Each number is 500 + 25 x the weight over its row's rms, rounded and kept within 0 to 999. Layers, rows and columns count from 0. Numbers have three digits each. The size before them is the row's rms in percent of the matrix's.

# layer 3 MLP up, 256x64, rms 0.19, rows 199-255, columns 0-63
091:471510486507506448519493503503491485489525504456511498482476474493477486497495457489483482459546498525499503529487501519504511542536479524523452521503453526531506474553498531438480540504491502
108:515498488488523464487528495469510473500497519472482487433487505499467501478499517497492496530527520520538540501510490532538441509507531464485467479524539507477487551495476514468507475477489548
096:493518506447524505469500488472494481507483506464534506465502477525492507499497501490500507557458472495486487472466464516520466493552483510453471494462509514490471483546507479463498467512540465
093:494492513536518491507489485520486495541542523499482526534510463503487506530488527459496535466517488515508525508510492497490493521490467535514462456481478501501498478540522458491562471494515571
098:506526523469500506470516512472524479506500492483499516469426477507468465500544509521516447501492533512483471482514473498504474484516474464482512499502566480499521495525469482458540522508503526
103:496467514470515497490501531472467482520533517527486483506486508527557503481515509445457445516479494545482527495516494510501507520508443508481480529492528523493448504510495495495509491520562492
094:493494505502472484504474458539506508468481456507501500524511507492509527510487487509494533525485439526525506476528443510546534523511546523464535480510488488502482484546552506496476471507513523
084:495515505484471523506528549496500525473509502495495460474508466516513477530550521528512510503498458489526472555478509502526528513539520452463506520446506465502474507457521508489501504463517492
094:531493488480513522475487467498444501476489492516536535471520507493467501515534520480450465491498532517513505505538490503526490482539522457492507498485480487482488535504427526493552520489529496
097:459487509478486475506533471476477492505493515492522494514486475487494474478511475500533464512489509496461553495501509525516447463517451522440549544482508486535477499531506503493533482535488513
104:491490456495532454496431475511458503528535484521505482477522508501494507506515463475456501489531500518498486570508492508509533524538505525498493499477490549518500534508522501489494537534525515
100:465464533513483510492544464529523474510460506476525533465501500512551498504499544468512511511521463474441509523554501483494490491524467501476521484520474505509475485504513447476506511500515510
107:554498468499469505482492511515486479499519479451471472523483463476500503500503499500488498517446547475437557505547502506505527476481481490516519492464523497497480483538527496546497512490497518
098:555497495504488542470500506500453490500532522566492522445518466509474488490501463483471471502489492488507527496543520510438493526514468505524502528488518497497481500543511476486504526526484475
096:499493440482479508506525509471530531528528482501524466531506466498540562469537513467520495517473506489496486521526531514524457532507524500501488490500462517521545481541517515481522474508484517
100:506507473487499492475486550459501463489508539509484519526542467512476508504530475479462494481516514489482544491459502494523483490570516452499568500519507490505467508484525476517509509479489486
083:483514513509502503530511483494502526495515538500513513527476523484497547505523481507480548457477478498490511519444500507452498499530502472530506512499479485532504470499521406494501495518443496
088:493509500464562532540518537502539565515493467486476488486497499501509453489535508532455505482527452490500520505467509493482507490526490496521477502481494506478543497460485468482504474492538498
113:466444475501522494514519491496541483493463477543525490471489510498517519502497479493472519470510499475458518513515521548521427525478464504518451461484468511506457497509522479494517502485502500
101:486504491515515482465507498508476496472439542492504485490512478532525498549487541462516492525520503511503503512539469545532541469494481518546482500496521459508492521513502438500516460504480481
089:522485478482451516505510537496530524478524468504493479465498471463495516521536475509523485516487530535468549516518526484508522485486502473533492496464495505553514453518508473477433513494495498
095:498477523471473551494504525453525515497511463507501499495485521535496497496537496452514509480507466521496507455498498503446513517477519475520464492505500488461465471519459449537507535515504540
107:508509545522501531457506501502524492514508514515472536533527444518517479493522511516447468484504486497485506500511485447449463482485508484495489487533492537479465500535473447499540491513486515
108:480486516475517509527532490511475480499512507434491513451488462538480499518509506520470487462480491527533508514459471498505490460506492537467566495511507510479466503498528467511483487499446511
090:513477501521488506471504513527513514505526474472472511537487474496508519531529448533511450517464477519484549510547519483504544517529510493497529488491507500477496502560515491508450503545519470
106:499445495512480498527525486473503504533475499488486471533488566512504551511504520513488464518479433526489491508504503446536474473531478492516535473521487480517510498522480501495491525542494521
104:475495494505526491511499510490490461496503506458484476528566547500473512474550521474532498517505440500506524487519497549517466547535452542491489475509470506495504538507497500512510499487491495
097:530510503559538510493529520517500526506505489460505513510491508546510487515509501479484482467515495454492480518551496512470487477538483503517562494482528487477470496554496482476513502562475497
104:471462500502518497502499484449468481486503491510468489524525524499485480499517471468459491468501469503507521525490519537498503492486459463531517449533499486495521521478480508508555551515562524
099:469559497509464463533489452521509523461477505502502499479505473485521521518504517528513553558528492495458509517449502477474480477490498516496443515496476487492478497478496497491469487486511534
108:538502517516473525531499492487464515479512499504475482531471522494481500494505433474518482515536481472508571458516473504491484492488482476482469442469480505469497466496475519509489525527478526
103:535489516489535537522487465480529483501523502506474488499486520523487509496445472505482499528503464492472527526556482465522474498552520500512503528524512501508482447550524490500541536523494479
108:464481518503489486492508505483500509537498491467481516488436508540461504487519542462510482547505500495492497474494517448492467502487487544484506509558481464473481501496494447497534511490464527
087:519538511501519536483521479517516503538505496452491498522519457527468487508524545497454510458504501451495543517497490518539501507514513508480465526488483470433496511444494512501490504500501475
085:531488473501506587520472488558506495497490478506516485469504494501519528534513526508479520496538522478503492473508504522480492477513494525453531513529499536480500508513555515528491556476500490
108:469531507479549497477470513496515534494497465518469512520536518512499488533522455479447479510526492523503493493493483520487513514464494471466430443517513507527459489509489493513493489501543488
102:542506481440491465496527515483514458500527514459517503499498474512474475519497476474477529537537494509499465471505492444483499515564491492505495528550487506523491495500516506498517545537514523
091:473511499442523457536513496497458467486466519468488443485454521493502514524472489478472478566511498500513518514528519539486521502535504499510502493501532481509470470516514491476461472501490510
115:501497506549498479427501524513497460516553504517474492516470463466497492472500480528490466487517520499493513546505487543514483477513453479496479470526527483501495511514479453472541494482521493
105:504497525497515502507493504487488511480530486559508421499443511513514504524475480556484529514506551504460538511516490476475539492510504488524496490459485525534511494490505487536513459516505503
101:476508441485498506525484457482468503498502504495472452491462506500480498515449496487506509515514515510484475487476536470506501543522428438523476552534494477487511497507507492484501515510520509
108:460477495491499510509463494503469537503494477525492478455522481488464503507494521473516481542487530508481493503475460497490484530468517464517479488501515451457481521513574504503464466476491539
091:462535532499494539487511486513471525463545492513512487519510523523464490518521509480524496524489498489510502534553462499541500482540541482551489496541522516493520516478455523531519467474502503
089:461513517521484500474515544465510465452493493510507474514464490515551503538497518484505486511487497521471514509451510499490537537464541491508494505472444521508472473520497498444514499475492535
106:504482443477500468485517517474499500466452493509518484511508500474494505516502527514503535477560492516501535543502522481493468483498522493557472513523497483487508524504543465486517525463552539
117:470477535491478457470498511573481528480497520467532496507496481499507488518524548474478515496486510494495476519533447533522506495505542503484509482515456515475451502484490474482505447499487504
094:497485483495480506489480494490502486476499438499444495521525462500513516494490451503497485498550560513523481505514486495510548483512475513507485500539453527542511436510501458521485510516506504
089:540519475512479540447528513504496508492501498505474496489479546468464523466547510484511514493510509502477510517495473509433558521507504535479495499499485505464495508478500440511484533473491528
110:490536517467478479482509522523472509518469441470458493505506508528492523495515474490478511494502561523525518506469542456464449498497477523503463485476514505520535498489484473541493522533496495
089:485528517498506481466540520501523500496511481457546481478521495494518439518491504528479481527517466508474509515475535514506502527520490465539484472469492481525457496497564510534468505533473481
092:504470450472513538548480467500474481499515514488501464508478522482532509465511509505537534502501480452464495483513485497529497540526511516445484502529497530522497467522500492501528501476525561
105:515477502469479504481511519518474535504517457515568525488520506520521526488465530547493447529500522536495481482485483502505487492521495520488535522490506495569505482525479457474486475501465504
105:543516457517512533466534481517495502479527521477536499499496503481487531544469505479530465539528474497522522487492566502525541534522460483489546478482479487502491506506471499491495506539486480
127:446444486478524509472501516515496478487542475520515486509548503515493475475534511496465481470488471551508498514508489509509452543509471499494481452519548522488442481511506497506521507493505507
095:538507535465523507465533525489470501480476510529555486513484521507458472473518496478486525531519492543494549543524519552485501512461482507515488521515485469547482487496480496474490478513486513
109:474521522545518508527510482534473479496446476518535509475470534535535490461501492496500520518496514490491545491513499432443479509502494518507478488502464474516530476481487461488491532521517494
100:548537494503519512470542494501517464475462488500536498478503488486493534484472517545470480486538516487521504545446547537518523502546505502490458482505537499520487481519499493502498523467486525
# layer 3 MLP down (transposed), 256x64, rms 0.088, rows 199-255, columns 0-63
102:490485488547452474522482494486492482471509492527488473485497458496499516490503511483523533511508472498480452510493511497548505526519489492569458461536451486536481473494527500502507485473532464
096:488494529512562506460480530510471486528469475509513524485525523496469475526565476538535517513460505466487515529514517509454533513481474491512485518533526525486544484526502511500492496488496521
089:543489483494580511486473524499525518485495508499511528476512522500489541529503508490501541489483522475554505463529501523466508504500488489487521470478497475527556500492483439485477469481522494
088:497540491524531495484486487509482500508514533462463523490552505503524520480529415493539529558504520516500496495533499521471472521482526486517490528489504507525518482489487504535515505555512499
100:559503495530470525508504479509495561536481473521515496524429474494508467504495528518518518494492531534498467495500475497531492510474507538557483481486504508499543491507501518455477505486521486
103:504493467469499525493519489490490540538448513479505496508493503493520466477512471434530501460499526481485456453537540478525511483509470531516496458500531495487475519503519490481459507471523497
089:520494528459460493545499513462483480508489512516503532501487524463503520501505548490467505515488488490488529472478475470518453481513523501509499506550536479470486493554464503527522455486504547
104:494499495527440506507533489496532492500477508561511535481468532469556464498482507479481523504488483538504476459489519525520502543463489511480512512491547521502512459492543516491492512483507473
114:482514472489476481533518513475500537514513483535492509485457471501447459497491519499533531511468518544487502459529571493497503499503503485480506470484538468496486473514539481460537513493515508
086:504570524501528456509523523519518512482508502510479472480450481518512491532511554477474530519487463503516460496512532455484459486498542488525466505482496480480530507521491530504499479493480471
092:484477516473465480482531471541504467500512535512488523474457526495537522452488503496472493511500462518482513534487494463522484519492514533494495506479455477471480538499487529536521545474464469
095:432537529493502542516472522467518493506519490446540466499508485468498507502507508463502496473491505521440500489514513510501527479526508511509478467515561509524491468474533465466503502507501480
093:528482506463554493530463461475508530513444506522527512512447517498519490491516449538507520470494519490492511511525509542529466499519462487491532527528525489511521507532492489492513476472493471
098:510508520462481476477521502456492512510469509531535517523470505520480461473487533500467479502488533555490490515464478455547502516515517479499530502495442528512498525507475473531455518518491512
096:514464531516416509489493498472522503506509461451496531442510509504461528468475484519489500458490502501519528503503474506478531496495503520472534481522489483480482474488487515489492544456476503
117:529486487480515508497528546514505496494521530467465511546489501488484482512517515503532497507476489481446507538535529494433499526468446512458496505501513485491492481563472507487505473499534492
088:445517501500508467477479472491544534528499516481485518491490542473477517507499493493507533512480533510477470503503563529492482529532482496458488475487535511488520533455491479480555465480495506
099:495505496477506566495488527518534469486500520501464495486521521469509486493466501527522513488533477516510497507473479473500480467536494534527478503479527425478508508439534500507499453485519481
097:520484480482478497455488494445556524496530498502478474472477513474557496531513483523515528499518499508479524527450530504509505497521478460512488486507519530497511479524537467558478496474477506
085:483515498475498549499440482523517503506480518475517552501504498441519518492486482535477503472506472460465503496493493487463491540524485511512505491560485504541509537511514550488498486496505461
083:493517525514513498501515479498466541548454570501479506494507534473523481492483529466489490504526501474446492458470480512531513459490531520492471526514521506555509500496519527502487517521477485
101:514497454505520520502462528503555449471480469499505470481477484488538496551474508499488510479471486494517494459487481518478509461496529480479488503514459508496498486495505500529441559524475496
097:509464519536459462521487531501511520519468527531515490462519492492484514486468470534475484513504514508499511489544518563486546493482473504510488514521522500550520454516536509457493526509471506
107:456498504501487548545508493520535499497562500475520521522476506506501499496505469557511494496514500494465518495456514573468487505489477518518524516466555472516475514483489499496490533509489516
084:522505462496549530492485489448472492565485536464526524499517542493544495548523463501513516536522483521520503503474509477531510470479533503505536476499466495510531515491525476503509495486488497
084:551498508527503489501498522464465481575478497479520497494510553511558471545500519472501500482481510524484486511518478463472450524525476525496475496492520492481490469532463502474495497499491488
117:534494524472476506466525466464535558508486515506505488483478508528500512518480501491520474485562548471472461494509515479536488466461507490532510507476504483488486499437514496491530480470512486
089:524507484565491470502518497522510543514449497502505497485483527486519498499450484525468497482514513497515498525462484504527491493492520477493517519505492441478492498536553541520426486493498516
080:487483557498526526514534477522524518496541482499485485528539515518526485460433468488505506526492522467516493514537476536537496485488541501509479480494468499508524510497463502512490495527525448
111:486510487512526479530518470506533509530469508525488460488470525538516522443504456551485506513497486526505491540478479457504536496467502522472507477500498469468493460479535544488489536510503506
081:481521500529459489468507511483540508496486532498526579503516476485468459518521436540461498487496516513478515520481491558470484488466525511514521499485516506491509516520507484524513464487481488
089:498535487490438505561494514507476500523465532502484504496522499467467491407492515510543536529493473508493518507525477522500500475538513513511481471541486467493526488494484501491501517505495502
092:500506524499503497504508527494453484494474477460522510526496524518491515469525452499527501501517497490473488515471512498474566459509505541511591464500521504450484529496512495495495488523499475
105:538455496456540494532520487468511467515501499516479468548464483521500519510452497463504484482524522517531453513517469499513537505486498497507471470448517486503502482523510532489502515500550473
130:488471479501540510500481512510508512575471520481494477526503553495527474468493470463497513466480495467496502503544474521496508508493455482471492517520513463490533494492485549522496497519488559
111:463507474457465557531475497493524495503475527486516507520521440512478523499449479504509492464494511496504460513490496481484506448477513518510532477515507501493529456476542487526488551512488496
103:471494538492518497500495576482496530481479490492505483508467514488523498482482526453531506481498518519540514469522491501465487506482490490486549458476500475574497522480466523495471524509529483
092:451482455497548483503487536519533493532489520544480484464487500491534545503480521523500491534491488513473508487525463505528495546504512547492509451493492474513494518472496504525459481532464491
098:505448486486511524512502539470540454497478510508537505516472514491502501514493521497515485537477507513522482491530451512510485508467490548526509503488552524534471512504537490481467515436464481
106:509475517552495491502495526512499490478523516504496493507501512515502463443488514545488516518501508483416497507513494500461544513464502491515476476491475473478508521463492445440475480503499482
096:467508463537484506451497495474445479506484488509538491471525514507510505448519450515494485528485513508482498538485517504523542498464517515503520482515508479510489495550489462547477511453472494
114:486450464503476479530498465497506503499473501525472502483510537515506504475538513482506530460486431527497520508484510543462469527474480525485484518484506511496558513528458480476515519464507503
125:475505516496512519454487491448489500506507536520477491503472490467505517520475475469508542483514506522490494535449496489548526477513514467489460515473580479489491493506473525498485480458476515
108:473517516474491523456505499483489462477505540476471516540498514541520519484497547482523507519514519470501472515531485524427521505477481509516492486479492504539504502521475522570474489521474489
103:494442498500476532520527522503511477464497495470498461511499491487523535491510523538499525518460457517459468509458486499492517480522522467549495483505530483513475508506463543510542465480529495
105:530507489509460502495490479505474457517500441526466535535452509464487519503512509496538522490483463546491509474501496527468504494499478475476461528522449472515512490491444508507466512506482496
098:507547539477518515462557522511523508473520535525480542513469499509537520544485492482534498491500499476516501470492517510539556528462492533516507520513520489477503490491541485508534473477476509
077:508504514497458489468514489532503549470530503501494485468503534494467492455462532508445489498510501476498484501487465444477535480494514499539517481480488485462482457510501530472473472462527495
101:532485502491532561474500468466544467527513519512485488524495530478468543466495546523540477524504523486483509499515495521456477505489476494496484476473469497444489522527482507513498503531486466
078:540553523464527461489495505505509508479469520476483550510496531459536509501502500496525490534504503528539475475540535515512494491484520532548468519491483517456515499501468512492513463524466517
085:534482493500511502516478534519528517557474514485492510551475493507480484509489499490461528512497550500511510473497524484529540426506500452529487503486503525510452504512512479505485473489443509
099:505483498504495513469497523487487470497445494482454482490460575474515502525524506510513524474515530479514496467536522512494534464523472494503482525510514493498549525506468555488527472504478528
114:506500513515488504479497506499499481517453486489503504498582502483523514467499530515512499501492453499516487516475546511513467494537530499518520488471472434471463502508537475558472483510483517
101:460560507496506538476513480485491476536526486541484468464517483472542527480471457510485493498478530530509513514459501523484514457525506472554470505481465499490489503526491506516461492501509518
103:511515505501492459522494503522490519479488530507545523438505512505477430504517460494481522497519504472485479455550513530509514520497431468483532490473485492508492515511452509507514507491496475
099:498511497474516498490452508481499480506485502491486522483479497450479479451484476500530490540495515491537499528454478450495518483540585540518515513456492478518524499499501516471496520520483497
099:467537521511494507500510499483538508450472474555553511478452482505526527477476422503495497504486444487490467534485513494492498497501468500515514482500505477494501469486502470484498470469489490